Weights of a small transformer language model: 84M tokens.
Each number is 500 + 25 x the weight over its row's rms, rounded and kept within 0 to 999. Layers, rows and columns count from 0. Numbers have three digits each. The size before them is the row's rms in percent of the matrix's.

# layer 4 MLP gate, 256x96, rms 0.087, rows 17-65, columns 0-95
106:500489473508501534527518456489512483542538495532534552510484514489517491478522543482461478494469484464497496499488497508574523529532450514526515482490505510531496467502520466528501479477503525523470476481488481463513500458497504483481510493473513503534478522520551478488476523459550515488
114:503479549529536551461526510490528511495496529499452483470493496534468486426515525519500498524474474530524497498493502540541491515505466481485521488510505505498495465515513494530503507502495465483498503521494546475490490531506441478511504477447518486542513503475537448500496472475536518503
100:469478494524480472532473509512529525519484507454555483533505534492502498480474478570498497535514511473526512529507474474513493510520501463474494530506461503494473508510516537451522488481520499518520473499540512459514480511507490511443504509537486485448526487547538454498523480501503505482
103:495515475477476482537521495514522511500485492488460478496475491502513515477500519552516466486464518491555517516444489496531539533509498497472489520484480496514509500423485501492498528445537528506524464462520499515519533511529479545504503468542468516509482472535471490509497530466509480480
098:471485527505499448527467507528508526506515556523461508495504491506492492465513541506502517525473514489512462491521529514483499537553534455507473519483528524476498490492479519496468520471547452521477464509483465438484515518468488531522500475546473498477505520517466522467507516480496488503
107:458502523461501490478493515470531537532461517517471531526475527493483493473481525512502483511480502478494558507510528473509493516474501530534491499466532523528533492493493513502443500468506489524503497483512465472494501512525502435506556474490529457507543521515498483465499534444507471494
116:504475474449458495477521499504491520551525481448472507487518477455491491505504501530491506521500503514504518468461501528495536497493465489506522486489502509517494456454471516545467503463552484559517489490459518471462501463506508512451480454497499486483487480538508520463496519489502511475
082:495475478527446457497529517526529469485534513530498540525477512516516522509459526510492475511458515464493483502527514504448513537501512508521532485514529494499528519472564560506501482504507496481454488533515482471503503491469467473505485513522523510515513530512462486455483450510500485520
089:498551459474544469470477521502499527524508512498503517510524508507502507510511535486480492495452496537554489463462475494572486505490502481464541511499489488512529499500476498498509519462478545511521537496534539503484467515527508514462501500503487488527517514518488457500475499460536439523
091:490500552504534519501554491508530492487566501497462512469504477497516494488514548478545498495498506502529499451508503459527545525489474450528541475516512459540530495532491488555496502533502519531507500486488510518500452498498489493490487505463496482469514478544499522475502470496516463506
113:500548458507500494485523479431482552523482472490497519514473485504505505470511539528499513528513500546497497519522501531493525560543504497507531501553518510483498517477502504525537501485488545496481553526528536467531512497487499485466501500523507512530549535486499493533517490541495489471
098:481435486487484496496515529508554553518525515527468490503549499481468510455516498501505481517489543503519495485487500480513517500519483526556492519509524508490514475432486512496504540466499510524539486457459513524509527507513499521527540473497467477490546531478501491502469483462510490475
095:446481537522501498507509485498510499508506497544500490528493452507485498504498488496524488489498524569503550532516481522519504520518486459509495466550495499516480548495529477536484495478496454527511471466466509491493516527436518481455523490481500494498467490512539452506483467536499464518
100:504528510497468475502529509481527498505524570493526517495522541501485492471459525484486463510548509464521473492488475550524520516523504524506508534537522493519505587495469495482491472495521477502498515508493479465511496496512494503500560491538504450484494543510513476497495498509497461545
101:486484476537503441452499481506511516490510491498487464515465482494517504475507491548497475495478525494532484499491479521460493494499488473528493506520517476515479528468520485520547518481556505478484515519476571465479482447486497515483509506525512463526545530546467507502528476522526529524
116:511508533471491513468530503517481527524522516494477522511500534491497497483450503528505469493468468463505500505504538522452495493504500465546526520481491460541498514464458509505482482502475463551471514510504532438472469486513465494457514473527500475474498493521501526504529467532522454524
086:450512488476490487502531536529473486488478506504543494498512491471493481535488503488487489473474504436501505495531519486483506517494502532463499526525502525490530508496547461502545480534491488482548487508511463500520483459520546478500505486478510466484500508524552514545516496552560465475
096:510518464477444493522496506530507489481521531491514479503504454509511481491513499518541493528504492505482487503560528529549534510502520471504506507507549516522495464469511480531485459478551480531458460499501509488478459509502508520484524444484499485470471521538514455509464507487540474504
083:492496482493519469516521549505544532521519527503512479498452479480493488517490482509477504455541513501464509487499507515501515514552513508446521509520500490519501535531494533462505505534494510507487521513472514501487543538519507462481490488523488489516523527568506534540493497534430455485
086:446471493541490513472519513501523495553552497496475465524480458466524514494536536553515523524471486538484496526485502483517500532484500487509519482496475456521455464513507527492485502531497478522508514458484480506496535488466508498493483496475507516463487555497475482475535487469549508498
099:493514529486490511463490525534496530482496472537509547537517524485478514516514531481456493469467545487503541489479465517469500545506513511507512555534525535506511487482505576501445502468499498474485455460501538494532517483514479483504500485500462504467498534517488477486518518508508501508
095:465493440506511480469521514543477532496456488513528497495457490469491538514511531582487511512490523487519523510474515543499498520469494503510525488532503502472491528487485527472469488498487456499482543472441509467512500499526488511528483538475551486496517513512509505512453488513523516489
105:480475513516511471509506508507509456504462506502495517502536471511465477472468530506503514476466533534484511477490517450493550521507497509565535499476534520510523490451520475511470511453511472526497509459482513531496463521541484475503486508492485492498544505496488480507496518446476499433
102:534468462505481485458538463547490513499523471492478488512542519470489496512507491481516502508460518513523527517494508529464505507503472480540496548516547480512543487467513553494471476483520483484502512497446553518512521493548496493492461511499530465526517505537482485488497531523498511458
100:483484485481468492539482506462514509506482497522541548521528533475495510469480534528489489507533505533467498536517503511525518514517434513508509542525480500448485533545528498487483535495507489528519505495498476471516515492533492451459502453525515471460515501505476495488484526499529508558
096:473522515470466493541497483491524487528471526492519537519510534485490532506485498509551502507461504529482516498500553488509511524480535469505521460524560511483494436489506502534474493514506510532480452500492481502476471473535488528480518508501464495476494465530473456459525464516528479505
103:503521462486516493466496491500483530484524462473455487455475474519445488475489527498497455480546477461499526508500473496489530527512516498489533458543531469505512499503522538545498482538494538530488517478471516492462502512502478513502466497528469555537514489506462519490517522487468502476
103:540524533518504492513496481535494501449460525483513493474489496498470473488412495505496479511507495536529494495514469484495489518528483467536504486503513502487508464468480519512508457460525515517516538524474501487464468488522478492453503486478502487527498451530456450530512497546505486527
088:488460478535502536517454484443489523527515518535490490479451502452509519481526510521500484506445515531512516500498506485528494508511461518520502503526487476528448530473482496482508538497473494496481520554509540489485543497532511487471528509448525537511472520465492513499454476494511503484
099:490508517465496505479520509504501455499447555467526483524511476502513516503512514557531510505540503506501497506529491492486506501454445448470542523514515496482472510516489522491510530491519479519466500492500464492511412450499497484495496457548511486458496495521530479490495489511501475504
099:489512491480504495521461523474487513498508518503475482537529498513499493480518548487514476514514444497526517493508484485507521519524508504503539500494498504514475489511507478518486465486486467538465516455512476429485401512504459490479477474510480473479526468533488521480481448536496508480
106:503486489535503405537515498453519478497528514507480544496500499490475538463468528508499490516521534495517522475497489464495535502476455480527512437488524461483526512494522506547466477483529519527500492483532480535463490495503495472501507535494490469487518499522507485464487513499489494464
110:488453492482529503470531526510512518522494494484433517432439521476472484478536512487489462498480503470513465470514484462517503541499487487478542496508537536496488535505496512499493521489511503487480516521469504467485497522461481481493525488506515493525513531474467539506469516490469507442
098:483511479481497483509470506489494514535515453502525542512481488532492539469433505501505451516517532492480458513520474492502526508498503497439489501554534498479510505538486519529475432511533466507531527518482495477513492495501508501494540535538478458474474479485523482506486516516478471483
107:490495523513493506486520504497527473493461529517527531499468504478457525509542512501495518501506484439511477452492480507501475535516497504493530519507476513494529506507544543496478507534534449529502510515512465493519419520509435475517533481508499513491507464514502485437487502467522500500
091:487461502486539517518508539536493478475506507493512525495496497504486526439488495548515521502537497576483501509502508485507538506501494450464481514539490496511529463518498527498541478520482495490486527528485515469510440485485552461471517458514491497516489505510469481520489513548541498484
092:485495462485534491513491486520528512502506476501447469467480487488513542484463501527516489508498521513456518518494465486487496505532522467529521475507553502547508511454475566506499500449503499522463500506476504494513497475525477526482544483543487494450537497529503508517497462487527450492
095:519510481491516481489465551497494508437488545536509507475540531489514498474459502484499511521506494470492537509531531502498530530537492490444517453513508506499520521506498497468478496486496472495479518501460483421475521468507478517483497523505500455464457468496471484472496479494466488525
109:508479486526460536462493481493481541530513511535444501481508489489517551469533505463503433463477513483489519491471502491519542543495487502519523505519493458511504463455513490471516507504469517516505483472476498535501539511499440530500499475456541507498514478505537471506481482488497503492
104:489541521480488455497520475516467489468527475535522533458427502476550505502528514540508486515496521476513535506543516526478493530459482497521520509510490471552519481503523549482492506473482495505519510494461496495453493472477463492483468536497499475490504498453505505481456504521511482492
114:518493430483516528472549443522484518503530518522488547539495471511502521474484499501495526493513502489466519500526500477508539516493475505510526486523501500520526503517477527489523493453493487492457522486516537489553512493482533461501512472480529519438493509560546492527489484525490488490
096:523556491492518509515480472498536468494517506516539478491529466537472528441499519512497522484470539521513504513520490493498509511491483466518503514532525487529535503496518487529511458483520488549522479574506503489500516517463470501497465471511470478478514504476519452446496519498508445499
100:484457480492492538531511517537493454506530487509487514481493481488512527488458512495506499459465477519473463490495473468547536513497516490568486493512522469514520455507479538566482478513551493547487496480497509499482488516488463479471461522529471498507505514552509520501517473505500493485
093:494504497530521509500534492497517526471446490480504509476478435498474481483443495494515497513502504541515439488556480464550521495502489477514537503492507495464551503513470507495527462450518492540517500517471502482518527473518501534497509499456513486535504487499487490492489462451528512510
102:535515449493504483505544511515505485541542537509521493515509480513474526497538533516507489509518493511484479549485490511547521522525487519525500531525525501536480558524517520520493518539500514511459467479464485483550481503496521535504537484455475530457536479526508479492514537528516487505
106:507524506499478528474515518519497514516561565455503510465483496532472499477478514524501457519517502484515450481498495511525520512500452463592480513512495509498472497499476500516478484506516459528525478538447507463497484477498499525520490511511523502470485491530501498484520537491523534492
086:522496493511488484519521502521525488497524520525504577503520468514440493491528509538485511477509532482470499510489494518489502487469498407500490473505505486534525487512503517528473486500527484528509535480454505486458470527511488507505519447551513511496508487514534487503471462514502488445
097:470479527502507503514554531525483506491510499473505492452541475523477511448458519528536483522474508514512486515525492479538553514504487486510518469513545489492521506502485509535448461442519494515502521491498473516482493474520495496517560499470485502512528520506470465505455489456514468513
110:524497523516519503541506531517515471489495524483497536486535472512474555490477548492473471455511524499457483490507517506525526511518518476512521516507531443515493510503507494567449485488504429518471512471527477485444477503499493479491490482486527504476498502497523497500490437522514494513
# layer 4 MLP up, 256x96, rms 0.0737, rows 17-64, columns 0-95
102:509495484510493528502498514461525515469486447471448474448485474462467489505502456451468464496496496503496514479456485493500502500463465531494506465504507512512495518547492533497500539491508518489472471484500481525489530455556524539527489490485527505483523459470512542492472472488501520483
109:495560484497476467503526474475504497485487473484512477496503505554531505527477513436510482511539497471458503497511510509509469496529526496530488529497533533482527466498503516516497513486477490511506515534539486498532493493485472462499555499530559481504502517495507522522547492496471458433
097:476521494411472543491446538505510469549518483489540496519531479523514531487509542476556495502544507532491476502521513515513524510493513529469498531528463485469491484475481455503523483516475457544483496496512495488481505490478501511499493483488478536512492474517498499497458494492487518470
103:480509469510549502428501490503522524495491534455507521557529505506523499513474464467525516482460501527501497484521514533459475490497473486481528472494473463481466513493526514470557499514490490494483554492515510516492511481523497485490465519503533523519483525438481469523491506513545495511
103:551495591463488478517491535496492493462528505447485491545521538465534509537519523472506515488526473500491461537528489529517515521487521522499534512509502507503478527531515538502514496500505476522480491494489492494485472493441537460491498502490471488489500457478460499509524517517476512499
102:487508488487526491545534539489501493451473508458471446482487500485520519526536477533520499546489445497477474522500518530486488484532492504454507485491491474519521528480512534472486516528510496460457513486533473447502466487495508447482514520501545462489535529509480504499504484510504472483
099:545528465473482476466489542488470467491517488474497473513482520496509500511486501467498486469494498498491471516478491507470515499500506510506507497477493547455494446471501527529468459489545499496508513454475474475502461493465503514463506503488567458513468475508460506469486473525466551474
091:506483511454460488551486511500533439476544492543512519509515537558493529516464481488503510460508515514476498513544536525460499512533499514465493478509493509519511527517463480471514443492524533514498492533532469487512503488487519474473484546490491533497467520492499506509482468527474500511
096:498494512513486485509520488488524510486515487549508543505478482546502490536550478509496477482468471489480506455477541498543511517471547501469490476529513553525513515486485499515471489475517485490503517504505456529490543530486456509452524461454477519516491437494543489493527487510480503497
104:531487519498492503501511465456477494462515526544498447482531458524511569502469501496524528493438516496495473458505501538483460495471492450502509498506521505498511495463481500472518477512528496487507489527480480491469515533485475511546497515501513533484511472454460477479528464501468479515
106:489486539491469536445518528538532532503494498528488496542465503507498518529509493475506545501469490516494495468475501501482480476494484510515460489448416479485490469480453553530484522525488485509491507511515490529484480522459463527484508523494478516491484517514498524494484552512519527522
097:475494489492504502494491534499513530532498485501512513524510528532469510471506502473504532467521546476518530492495481506504500482511514487484476517477524491467457500463513534512519517460504555517569459486490469517561530499526491478560518505487469513505528550453477471522481504506459509504
096:493501514523472507510463452508493503491482483480553463497540512487525473492538536499445472500522508452538514474511515489536492495504499487573482539533521519495497528481493485537487486495522520529522492508535514497516509499507508499501505481534440526510514487508505482487457557504522496555
106:485509464524521539543492520469482478503474526549506544497479461520502511480482469469496508500476529506490522524462514484487491486539482500461494525464512529491518528500495495484503471519493489483543505498506547529545559507523512484523480461476514511444517489523457480538463497512534466514
107:515457470471519490501472514472463479512509483464471506502514469537462527475499495508531481442473487578508467496506546516502518497507506497486506483494479463526502490505493496533477490497504530506444486494527506482518461487551500496524529490528518540517468554531483529476495509541519503504
109:487471543510528542505511483467502519437502518485534500471492488505497482479520469512531445517470508507499528484485542506529497486527448499472461456510470479465500523503466501490490512473500501466506497520502485535523485469548513497502448461515495492528485473481511477517464470495498507560
102:501477500515513553499512522562511510527498497486515490536522513493469496506498495468507488512518543512460550478529476499540511497504493503490483528542516515512491487504502486536532499505513445477507491493546501542552476478457536478491515514503493453439531461494525483481537467522529507516
093:478508497530479495548516541457495490512519510427514481497503527509514544503542521504517492531515502477493459496561493559517498504483495481482525476525509539531468488478501501490535500516539498485504503491542477513460534506489515469480522481479492527479467495485480478499478513483542440516
090:499514503470528534533509477469551420519511501478473532531503505479446475477488530485479451478498492512505522538458499516483539527534539543476542496511526506491506530498497499500531514515500526530470469499526496506458494504495474522523516493517529500482494488478519524537498529457486516505
102:525522489509493496537500480512506474486484444513497540476497462515463505482449530439524490486494520536496490479526551504522515510505477499524495503498494506540520514511540510538507506501537497470495469449516548512499552488474504451463516508526509487556479503515502483493481471487541475519
099:504494470490475502492519471502536504473556526500510493438491470535488504504521527479551506462493501509540445506494533543486522481507463495482477486492481463531541498528466475519507507508490470555515521570507480527493512480487501516519489498493505500518497511473537463523491521461494534494
096:524532495477471488477520474522518490501472503547505505473485531489482513496498490521558478558522478515535534471483509561440478493453503470495451494493509492529468497505508503521482503500531499501478517487483493472515487508509472491517550494519551496515483470466444481492465511519523485466
099:455495510499520520510508501505483509527504550481510479481512496436503517506453496500523507535484481497533542492553538582508521500512493490475507466517511496515553455497508472523481466496518528451499472490476464514515504453505511505491522490462513518518475486466478485513488451486501486505
105:487509454489445489507497520492468486502528496503488462458461482526480512504477482516502497506525481528494452531519520476486504493545496513472445520486518496503489510519514512456416481529527479520503518503483539477560496537513461481530505491495465503482480509474530492470494497516465525477
107:518523495450465516514507487479507485526541509488484482491462501502490498530486516507518517503495470503522467454489499490451509505474507466468535466543547547536516526532455479535531484510491543491473506514527478475563493482509505524508480512506465489455538476506527500506537490496482497539
107:470531497459535489480522472496475503523489477500514486463474497474534517499467527474519494501508492487486463502491512531478509522491507482529542473536517467511533525497454506493506492503524492490440501479560461477485495496473503488464537502505530529521472496430466482567518507517502481515
106:508494536457460462524477512481471495537512513511528458458534492494479472526489507506476509464488509527455462501539489467449506474500504471518492508482471476519460533480507489561502466509516505459521471489525486524490485499480550478466538506508471495539489541523492508490496483515516482475
095:514468451477529530492515505499481482515498495513486532491514529450494482472461505455488473484508527468473511486481507473528524509513521545497512559511435536524483463505503493464464530489481505476483464499561488544480501525480505475477510497503477517480458524465521496493491503515492508458
100:522475509456523551523506527479544499459536477517491464508499453494476528492514517504542546490484469470510486482493518482492517500529510508524492492520505524526520498539467513509480492529484519505444470528498504513521535512480489493489556502499555508495500553503526484526536478548463486485
109:474487506529564513499488448480506517523489528498514480482477498479474516499503476489473501489491516435496532533513538489495508498501525504509478480489466440489512498509500513496473483465509514507525510517511496542520463510504468507502463581480430530521508487458467528483519498464487508488
090:502493520478518467458522549473501558478546521501503518516487505522509476510482492494468485451500502456511480428502472510525528496522502512478529539469518495517566486471479526486503485511487480528517452472497507520492486543517486476495522490514520477511459488509525549495512463500503477484
099:500483449486500510522476443510459525498544502506461486528526507477526458534526531488458482458474508484499508464471519471525520536449548485512496529522536532474495498509475509556515518519479490485517504509441499497493501502486500534472480481502552533502499529500484488513501474496506484488
101:497479485470548513502482539507523499519499484456500512481504542510505493464488530500479482516502490503492542482510541574511496491508526502503487534495491449507477447494484468501459486536511456508519547513475510477497435537493487476481520504509530493512474517487464505482563497526493515475
099:503554495519536464456488491453474514508487508517499518451525504498496476504500481532464539520485483489475498455465529511488478473525520504531495489492513532488460467474498463505472520503465493500416518500466503451493492521505485499509516533522524523546509518488497487497512496514491490435
095:497484527456493541489490513571507489491470495526499481499489480472478470521482525496542506518518524526533469503499503467512523490489527451495527540521510465469497485511493481497525486498536502531498540512510416519526522468476490492514512496479472475497526455467492492491564473509502517521
098:519509503529513512544517497470496483502488533525485522510503573535473521481462478509521507508548550502487558553518466517467494497460487536496501511527463515473494478493482490511486523534515477472532516547494516534518524552511500487504487486501512513509512489497541475466517496521458497468
085:486488537494510496494491503527480467476492515524469486518478537457545501490519435487506475478526515513506489500459455492467441455478534509529462496461495487489511487475450536492483536465492481508505534558466476489502499519457477486482501500511507471527535502478506515475498492519512484474
094:510522462523541493518486546484481494472503483524516575481492529486511496514474528467485466515499482504544491492500510471486506492522510492461479499489484478494526505503490452522469515550493467499487505536548485503497458541468497515467525537511536453474481495470443474511504471522512518502
103:472493433469562475511486518474515522520448471490504523520502516490525490496515528488539523471527501494546453482516462518523522503542492507522521505531535516496495501521496527490503468516508516493513477459515499471513454458543494482487500508485492539531533484519532520497531472495476466529
107:505554522501506547538474480476487475535520493544532525471486523541496513507492528499539470531480490494488520544491491519503493516449488497501499445522474491509480553532482495483513497469491495505492531531529473494469492512487503471488544477533456469458503502482491463504469456488534495512
106:483551494485482548513480496491514519479493475493466485514478544501511492527433460498475498493499504424520545507493491521514468494468445474522475513484514549464550464475484541491491495503475560495490491491506504506493522479504512519508492463490534495513486514484483469498502468500511470480
096:518500512465529468521546497496494488474504486512507523522508483479522493497478486502520422510510510502433505490553516489477523504529477470525508500496509457501500515476478491500514502426478519472455526482528516516506494491507493536489492483515528497496456472495456527448467485447514522489
096:483465501490503509542497487484516514480524486443490464527515492527529529507495515524504519502523501539462453551544510464468507499479489520498514481472520497503464530453495523490531486508482513517491487428495500510495505570522471492492519485541458522492517470523505480500528485540481482476
098:505482519450474501511517474461471502493511490472475487516474508527493537533514475533504443521496530500498523511496516475505508484490527557533496478468495484589488492483467518495498456493521506502473500527536484489479476486517476467486491489511454483449486493496488469436489496465489517507
099:546489466497504542497496563494465482533531551489528484470491427490511496460526505519504509489496507464517531515510519461515492494536480488535475547483459512500519504491538499508484457522472474512480509498500482506476483471481484550485484481485479515538478527509492503480474538526493533493
102:503482509506471509503472503488488464500480488515530500505504488495426508470492536510487497504524489536487470500538543553468491512509495502492490542514448453448499537490502493503514560473533506525536489503497508500468497508532496501498474536504524503503523505482460438495463547465527508500
090:542481497507512507524518504458530433476560495518529517523505503536503481475545512514457517514526551493465511521512498502494504470474495433513486483461487511513478509488512517507497501469500488528531513495478472519495488528473529490523507459523515527555481520525485490513465473508519485449
099:448484532506533540491503524546535481511526482497564478526505504521541491508485485488533474479544471482500466509553496500486492469505490517499501534482519474533530511468496454496491476500496489511489560517501482482474485503509533472503525464482496481493480468508484525557504490504537462535
# layer 4 MLP down (transposed), 256x96, rms 0.108, rows 17-64, columns 0-95
106:530488493474467524489516489491485501484512499479538516437515505484489505438513466512501459475473507483483494484499561467467459410502492513505529479499538486500480447514445491533526503529482496494527477463513481518505512466523520523496507494484481506506493517502545482512530492492503503515
108:523454536477555511515487508477465507509490498503496523517460481522447535461504538519490468476491499529472449478516518504522518555488490485519493537509509520519487529520509526497524479552491525511510536542508535510528510480486498459493481519506571527535506516488499512501500514476509527524
101:490498496556517488489489496500495495474495489518503471456515477480492499502524437490481527559505503482483526483490431509491490407555511495470483479472503494514519455483501519473469471477487508479536496469492530509503511479497501489500528520494478493474469451509507463476494474523499504476
097:512513490458514544473455521492528480499498526488509468548516506499543538473506528491443566494509518539507484521491469501507485558483506468505494505505505470486503520478467517488502513502445493480446496515467500467552458545507517496505504496513487494502467499479494467530507508472488508469
100:462504526462548489476519465507510479495523538504475461502483513483534530507482483497545502493492532492543433456505515494532487501498540515482534528486471460552562542505490473519499531489476484510499485497449519479493518548518473487524520492537523471504502486493514488510490503499517501502
104:458489547485548524462500506474516466528492527501500511539521536467470475466488516478484481502516461517572486513499511511498494528500509456515540487506509501509477491477446471484552530498511507518469506531479468495498521519489501470493490504507533490476522541539495520539474530502471522468
103:535529478523497503500474529484483507451474501506487506530458479548563492505528508504481484454502512501493473507552479517526513473491511504512510486537500498521501460509506471489518524487504488499486462499521472477489504462517511567515487540449515528499498519476529458451497469467528517537
094:500526486458490506513494477522519459472497494522525518537527492505556511532484516503500467516500553486469478490498545528501497530513488501470497519505490553519458504570464497449507522501474515505502534492551482509498518529515534485502493531523500491490474462516499463488502530439514520522
101:544517465515502508471490486516501515528513517471491508495492523493473509519495531502461460574434504521528499519498495493500468603534494515486502504495487502503541520527472503522475505485554537490473501503498505506493497527479508511497494506482474528483463456509506507454499502545505495490
111:516530488511517480511495504480479488475475484506479445521503515485516534597485523477499516479484528479475475504497522501485475504502512487493478518541493527511526472438538487444546492471501460507499492501532501498510519504507471516478485554511519495499468515456519475495521539509454496486
105:548519498499498519503480482493570527468513472500511497513539532510528478469485476515507537503508503422518517502474473510505493436457472487497484473478476508487534505448492516491517489486520499524519479511527460504511443478511499504499529522530486474507503460520509512490518511469441499514
096:535500511439538423526526553488468513442539512475497509540484496472533507514532530503505509506500506500483499512486503503483517500479523469503511478500480527510548507523489495519534538501489524523484458485518488484524520507499487483521465491489505501530491517473511536495422513530478515479
102:448497527520491518458507478493498524524499492495528489500465489556487490481506487516459500482488453495482543496497512529520520584511520517563498439471513498466456499493525525524521479486505513521484536481487483492533500490483510455526517507467501507479470468512465487516466488498502519513
108:532495518516527462518467528516530533505546539526495478465508466487530497486558475499501531461470472518522477474497482458505484478478491544486486506507485503463488457500466555514499492491521505512543476485512531493522496485521496459475481511475515501515492515519500497514542506487437459532
103:503483514485475471481510476510462506441518512490511466522437487461572509489498484538486509529483507502478522528500483520469535460502485493508496488529536507482498460522509525486536508506526452513515527491517509489494510495492511525515515488520468482511524508447489507516476516515511450424
104:476519503451569546514486456488502469531489493513491503472497564465545528554496534496505516491496501511520453511513503490517474520464479498526501512519510518528504504515436488518543522530523505505500545532466482494494510500504505526497508512514487483513495444478499517494458505492483523465
095:466475508461534513502497483497455464496523494504506526536501495480464491527501545502532457486518540517484467472477504495505477496497520479495474553538520507498509467523476481473515471470495500557504526501468519516521525550496544444484478535488506542539514466520482518500496536500498507470
097:518497505517519516535495489479495523481518464485532465529501490504506510486504533478479497522504497480489509477481461546534525569488510556545498458455529512521490522493500499499508483528527541517504479504496480468521532465486566507512489519509532474468478513490524481541537493472530535528
097:488482530529522528506454528511486495556513532491518513474455488494505479513511507498476526526514487465524506508510530519473478391468504501525485481476529515492494482519473527479515524513448493521534504479499523497485459499488497510485477515502496492523524525529491518526460497491438520485
100:494513512512500491491513521465527506517502495476481506463535494461482478505544494472552493512491516525517479437490504519547538541508486478517510469512489503470514512496506516474503530529485475441500488485481464470534522511496449528506439484477522520475487529496474502498506518490559479548
094:509531518507555522492449487539494507509523475509464524541507487492503482483452499478522471509476549478515527481497505486502476481505502463491488476482553500481534512534488506530504439489541469504486492464515518483525503551483498454495483467506504521515524439526510479498500543469499515513
101:511514552534509463481513528528544492475516483504499494480483529485534475459517484431508511506535470533501474470457518505487463462486518492481467471501476462503468482480502501543509530514531490465475509516492524497501490498470499494449447486478477522508493464520492481526474510541486473482
097:488493498469491465531498460513472493520506511527500491511481543479503480521435497491492528546488515479469518546496475513546528503516481473506486518489541479502524571500531543529527461514473516533492458485495495509534502509531503512498461505524548515490522547502483505474495481469520526483
102:525509481504526506531456471469560501513449503501501501464537489488499501473510484474554530505440487489499510513490469496512445454510536488517463472518483524535515497478491522530496492478468480531473485511512459513475468518529505496446539469508500508537512525503483505499515521485501497542
107:502483492515483468517475522534488513516497509538477518502481480532479532483506501522521475459499513541529540474513542469434481579527522548493517509505504469480533504497491522477475483516473477529500467476493501497474469499479468445493510499509498456520505521489499502519466489504544466523
104:497479529486472479504486497537517533452510492522496515492461523486452510488493520533517491503465481434486524470527494481488551507476541526522521462498475549522503496513509518543517529507511498515509514462515492507510499450517495532537527513500520511533449442495538491487505486512541485509
105:554516445561465485495487517482511533492472485474489491450455487494477513514525465512505497482496476499516485541496504487518475439486502474521491520482449449529537531489494475465492502465522499486498484487469509499510464517514527488490517495505484453511522466459499515539496507531512511531
086:499463468513493534500520498526513520494439510506510480499534521502490515517497514470488500504497514492472503495500473515515476503545543480475465465517545478536499527517536512515483525470482524526493498493470498497530421498466478567458515490522540481484502461523511507491515510478503453543
097:512456491517512503466502534502520472498531499531512510514532534472495450499543536505525471452489477528481495471507529497482485543453536459475496501556458473484499485477481523471505533500459454515545482512504489483468485494501498458514469467533479540492506498523499520513520510477494512493
103:479472514527508494489505481520512511516471527483495470467510514471452446477494482482484489515458512500466505463487525517461513503521541506480501484509497496534492478458488471493448515461503496493516489479542532487509498582505444501485493506489466500525481514533511511503482508546468522444
090:486481479492468516492493481472480480480517512527498478518501474465470475490536501538510498533510538472493524469494525483495524599522508519516495480522487496514501491541530511476531496480518496490572519494486521466439497496480518490525464531490528530512497493523501528489462482486546525486
104:506500507493461511500464488470492468449482504487487523511484460497509462454490496517478497555540477506478477521493480499514501542437491509501495507487511538501462473494561488516534481524480480481475540536503495510532499442513501532485476502514480485466505476467505490536470468461523518482
102:470523476500497544479471504521501494472494511491521479497540472431503487548493502520506531493485536532518496493458412488519511512501507526505496498528523515502513485491501551506480489495533501492496509538577497495493527514522511471499491524464482513472497458524500534512471490486554498516
099:492504462542525473483493491495551524519506520486534521501434527520515496550528532516477505521501512502484509508494471490472467489487465531512444547540495497465467476462543488517507518494497526462483484525501500481476471499525479500485495501496462525485465486445476509524501541505482535480
100:501468505478478487500499467545525517510510543497487521512536547533479556466464469542497517468465526454498541528499545515517531519479522509493559488501511502479476537545497479513531464505470507505484477469500487485530497522515491463510507511503483478532477475504529495518497477500482542528
100:528509488506476498488518427463496549548486466516497463532529542498476469540474550471479509500491513460498458486513474544517506517492543496490523516497491539510520538484508499490521500503501512499516497518491518495521517529482451537514512481512481442530468528511487475512515468519501498536
094:520533487520536540487452490496524511506522518476536470528493532482465479498494469495472521519490476501528507563484501520468465427467495489493462459459524526460499501490507508499511472518482526458471510483546502509533494527526490534496482464504508500458475475506510491537472499502492516492
093:524501495501575504487466501507532493528519520448502546523483482542513531500500491529491491474477472508507474527489560478481454513444505484466495482478513522447464464535488505461502498510506497504503515532489494515483499528511474483508488507511491541524517479486523537502500500449457507535
110:480438510481546468515457515515519498480487527466501493511531487475458560494513542503510482557519522501514458501523499514500495589519524509480491544481484522480496520486499507496530500474487513502481517536479507487491500496528477505492495504495538493515522539514553533467518511528514484505
102:430491514543482449518498536470473509481494503533503449502472498527497528499504483503495493514499462505495515451526514485484520476537529494497504516527514483498555501528538510525539491499510492532518469439516488500488478499476550514491477521485549468490518524532512480478518513529514453512
105:495522476486469477504478534490529523496451505477490504505502470488545535530523558519523480493514523478515475471488554513538480511484504538520502470538529480531485501507518574491512544519464540504509505505502485482469466453500496517532507504459515493516501506478474536522485477481505528532
095:506540493453521475494506476480498527476493525493503467536515511519519496476468531486498505487481505479517478458505491477495487571474482494545506473524508443528507510489514457528467495492522545520486499535480533519490505533495512556473490502504491515490485455490503483454485482457442523480
098:515519522482460496481475508489491519548485488507485484508514534482527492518508426507499498433508495506510515502493451494465503530519515528528491508536562467549507491487534482514520479532534509476504488482517512524535493544498538559485490517479520482524514501497529506509525553490526487487
098:489483478503480517486491486572559496537511475519543524473462539507515480565481512526520489488439508547496460490517497506523513554478473486500481468520486506494457495478496481508482506510476483513525523479497489483516477518521464508507533478481517506507465457485474512506546510488521490482
096:477507523490547524516517557548454494522493520488495470569457473510542504486466505509474504506508475488506512505502511518514529534461516474465498551525515518484550484480526540488481515495484539503492514510499534482465514482470505535524494495559473530490529476506508511512477516514494514479
105:494448501504518476496539461491460484491531496517487479517462473466497536499457514519476490505511564505548498454498460477518539551484522548507473532518485474503519541476497497514507500492496480561474484504471493448504514476487483517522480500510503517534511516519466507523469492511475498513
101:521473487535489499554549479469455481508504454499511482522514500511496450477500492532441457509538465502468503480508478541509499581492528494466525527455525503466517490495506493495484496507491484491507501504505490519517503505467481556507517491505537503531487518490496469493542498536516515512
100:518494515486540511524448465519528515516503437495483539539516527495536489538487494493529516463533502496478484515490516506479504477527453520489514508499491518496527548525480513501517468473412518470471473514498537513508495521532546492499475522501526493510517520495497536517457484498503494534